config.toml
n_layer = 8
d_model = 128
norm = "rmsnorm"
qk_norm = true
bias = "none"
tie_embeddings = false
init = "uniform"
lr = 0.000931
beta1 = 0.9
final_lr_fraction = 0.1
Each number is 500 + 25 x the weight over its row's rms, rounded and kept within 0 to 999. Layers, rows and columns count from 0. Numbers have three digits each. The size before them is the row's rms in percent of the matrix's.

# layer 5 MLP up, 512x128, rms 0.139, rows 0-42, columns 64-127
100:514528528465516529553476546485500505472511478567517493491526509483506465507514522470503516500509494485496463515514473520489491431498470514488527509488477494460455462492457472531504509525495492
106:503472509504465536497513542527480485478517462486505509552521537547542510477514467521496508499492503464473511477489523517510500493517472487482451525522501501471499477495500475503484531501492508
108:494464498525483532475539519513524498484505532508504472513506496521532530484497520518454494481454513479492535471500533520528494527513464499531547474523532528510526508485502487461484489524498495
099:528491499518494513453472489531521449491554542528496483508513470528465506513448477524494496481499556501514479480458475532475520503487483522467483484525514497534500471511504460478485475526496524
103:506485516487551512506486497533509446496533503494514504523513488510487539465487473475503528525520526472497477518463483506508515535475495487463490501496461509460446495501497473517521557482519491
103:524511475547502511477486525522490474448471518505489490536502488517505492504538500489536554504514529527522498488551498478474559483533519483503536499479475483544468495501502498477500493495481493
101:507490494489473485513552498484493519496463512534482510504467507475490515438483480500467520514562505534494516523466501479481508514491487520510531566481549537488451509538513484463505476489539496
100:540482500488463539470536524528493536567486517468502507530512502501456482439482512505504506501445535515539511499506503494516523490455481487543531513521497488570508466514454504517508536475495485
092:497512490429523507538477497490467518524506541466482473548510545497503471545499532511502544461485554483514514482500467509523508438456522476530532499526499467484545475527505521494497493540505477
108:478477512521493456501534507476508490483493498503518515551483507483466506529543479486521527508472505476474508488471484495456499471517506494496545479480526499521456488525531464466443509482506457
089:514491488495510522506528502504517536493495512498538503498500505526416490515490492480495530478488474470483461491526499514437466506459508525525533464477521519493481449493513521482537529497500502
093:496492524484487497472493550509513523516499493536477513514527538476519484472518450479499527525458485472491465497456478515530503469494509538493526487545503509479424533518533500487507538484489495
106:500500526503531514535454501517472476515507512454457516516507504491467498482503496507470550478497499469481493535483529493489529450514535525485462482525473526484494518490498512507455486480527548
106:526478520457516525504465473485527494499494514461491518512507514481515525527453465541514507457512497507462539463521515528506479497459489508493513511526470494477509485535460497496442526511500523
094:479502515507507507522493469514507527503513533523500453469514530511464516480520491489505481500485511479498523490472483568471465489463552465516545523559512565509489490485507515506448553476465514
094:535498449491503509583485514457522495468484523551490485505513476499485503518489500513489491454507505471488507517491499478477483499452519519516512489499490479486473523497497493441497522497480552
105:507494483517480547540487514528482498504516481499486495523474446530445467469459478467499486506528507480517468491486518502509493441454534510477525477490486498523506538523482436527501501481515486
104:542511521530462504555548530502497474533480530489497487523483535525485470491564511453489492486542519513473510477511468510485488470476514522515528478531521518544458482491463531498493481498524502
104:473499513540472484515499524490555475508511484493494489477480481519469522497558479542512477471534494506492443541498523486496519457502523552543510497489479509546534493503519479503522542509524528
084:535497495470510487492521435508492496531534438516502455493509514561525470515501506519492525509483535470447526488512503492561520555500467528520456493463480489521527529536499479510513479531529478
106:500450503481515535508492526515503448498459430468492526479501492462481487497523563476540541530512519542506528473485513506470482505495491443500477492545459501479490477504502515462495506511483511
093:476511520489543476520536515495522471507515481554444525505491496466505521541510518474489516412541503514469483506525500499539509542507492528513492513508465501491519504522513517515492499488552533
114:469530510467492532504506485513517489491501479559507533464507526544508503476509486509517514472491496511518455532489488505483496506476554472477517502477486495518510505522513490515477504506529511
108:466508469538501510492486471461455491490457503514463517527504489498480483491526507492540502507512494570495523509508520483436491488476504514521536462476497485512492524523511460486500483480510556
106:501485514524480512497498484520491489498518489510496513513508490533525491512505423484485534469490476505527463454451468514518476497518470551545487545506481469534486505486445507560499472515483480
111:468530477522524520524494510488560449450518499499467512530542487472479512507492535502494498508549441529473491477506498540478500477493475477532526544477515489491476501458494547516515491495502502
095:520467483497494487516491518473499493504469513520499498501514453490475507445492494493518489489453494515518532526469506529458491486480498512497551543527467490530516530479516469522504475493511511
087:505501463518497489507532474520499504503517522507515530512484508515518468523546533429499502492467467541509482539496514475489501483491508507467476567507529472485495508529504528504513494537455481
103:502524516466516497531524527514476444503496520481528495475502481507474465463498530481478500476496536491478490489517493503484508517458487494534495471499478486511459488531498534541520508501539526
104:493488498482518532456571510511476516528558516505503484501491502531496531508474475502511501506492480510492498486521475515514499505498549458525495502549451491474486477529495486455510493489529564
099:456435527489512534510505514490498475553501512489529498557482492509500509517522466481500540472515499524498534505472481511515490515520528493470528510511506525462529477545469511493530554461536519
114:474548535530522502480499519503518472479515488519492511503516476466521457461508480480475455527508518500518510514508497511471532503489446459551528551468460490491491478531479537505552481564517517
119:441454483556556523453524456539506494467474505536539487529506499496476494541482468506488509507480464523519541473515500466442554517511515458547501521513488493550503469508513537462488505491491497
073:479521468492522515455473497539523476530510506501499541439546499515488503518516486479494538485504484536456498485485481488498485474503507504500491486489487527517514498517507509493488490465509521
096:510506523479487499518491487509480470519463461510505486484524456496478505557466465481459491462518468494544520514539480498476538468509451526516514506449491484476542479528499451537526515509498516
086:500490538492482493484513488485501474454514451491495494502507549528515498492504493524480482530503469449501466478507496531493487515486478483524545514455500506521525516520470521468511521507483459
113:504474532498499483501514471527461495478475488491509460481510501480464565461498524491489480496450516478495479508509458455501486486517471481494513530504503454489505515530508454511466492518501474
100:478509495512500513521515464470483504528490485512461513465495493503464522522480469490479496482497522475505454496539471485479466483459514506485455503501512529520540535513480496490467463534492518
098:514543461530489467501509490506508492527470462497497549525471481501485470485503499494509550533484512478495467501463473511527516460514467544513487501490527461499487508500485482499521496501451498
099:506504486514510517514456488488489466519544476465532530514498518470492480517510490513499540496528532479533522523458492460480478471552509507536536496497486503501497487484439493488475505482499488
096:485492468500505491515465515503506483515499471482504452497481530484475470534519499512502535512523543490533528465568498506515481530515481532524537531484534510465512502515486515498515490496470495
100:555471497512503519506501502522468502542512527515536485534458493494467504501476507500482491527523450519509499494497463507495513489501504534540531484553511522499514467502493514478472449505547497
104:499472504501509532524483496481518529495522530504489472478512500499506541502498554480473504474489504497521533501476508506545455514498534510522484485478456508448452447494491497521497510550502509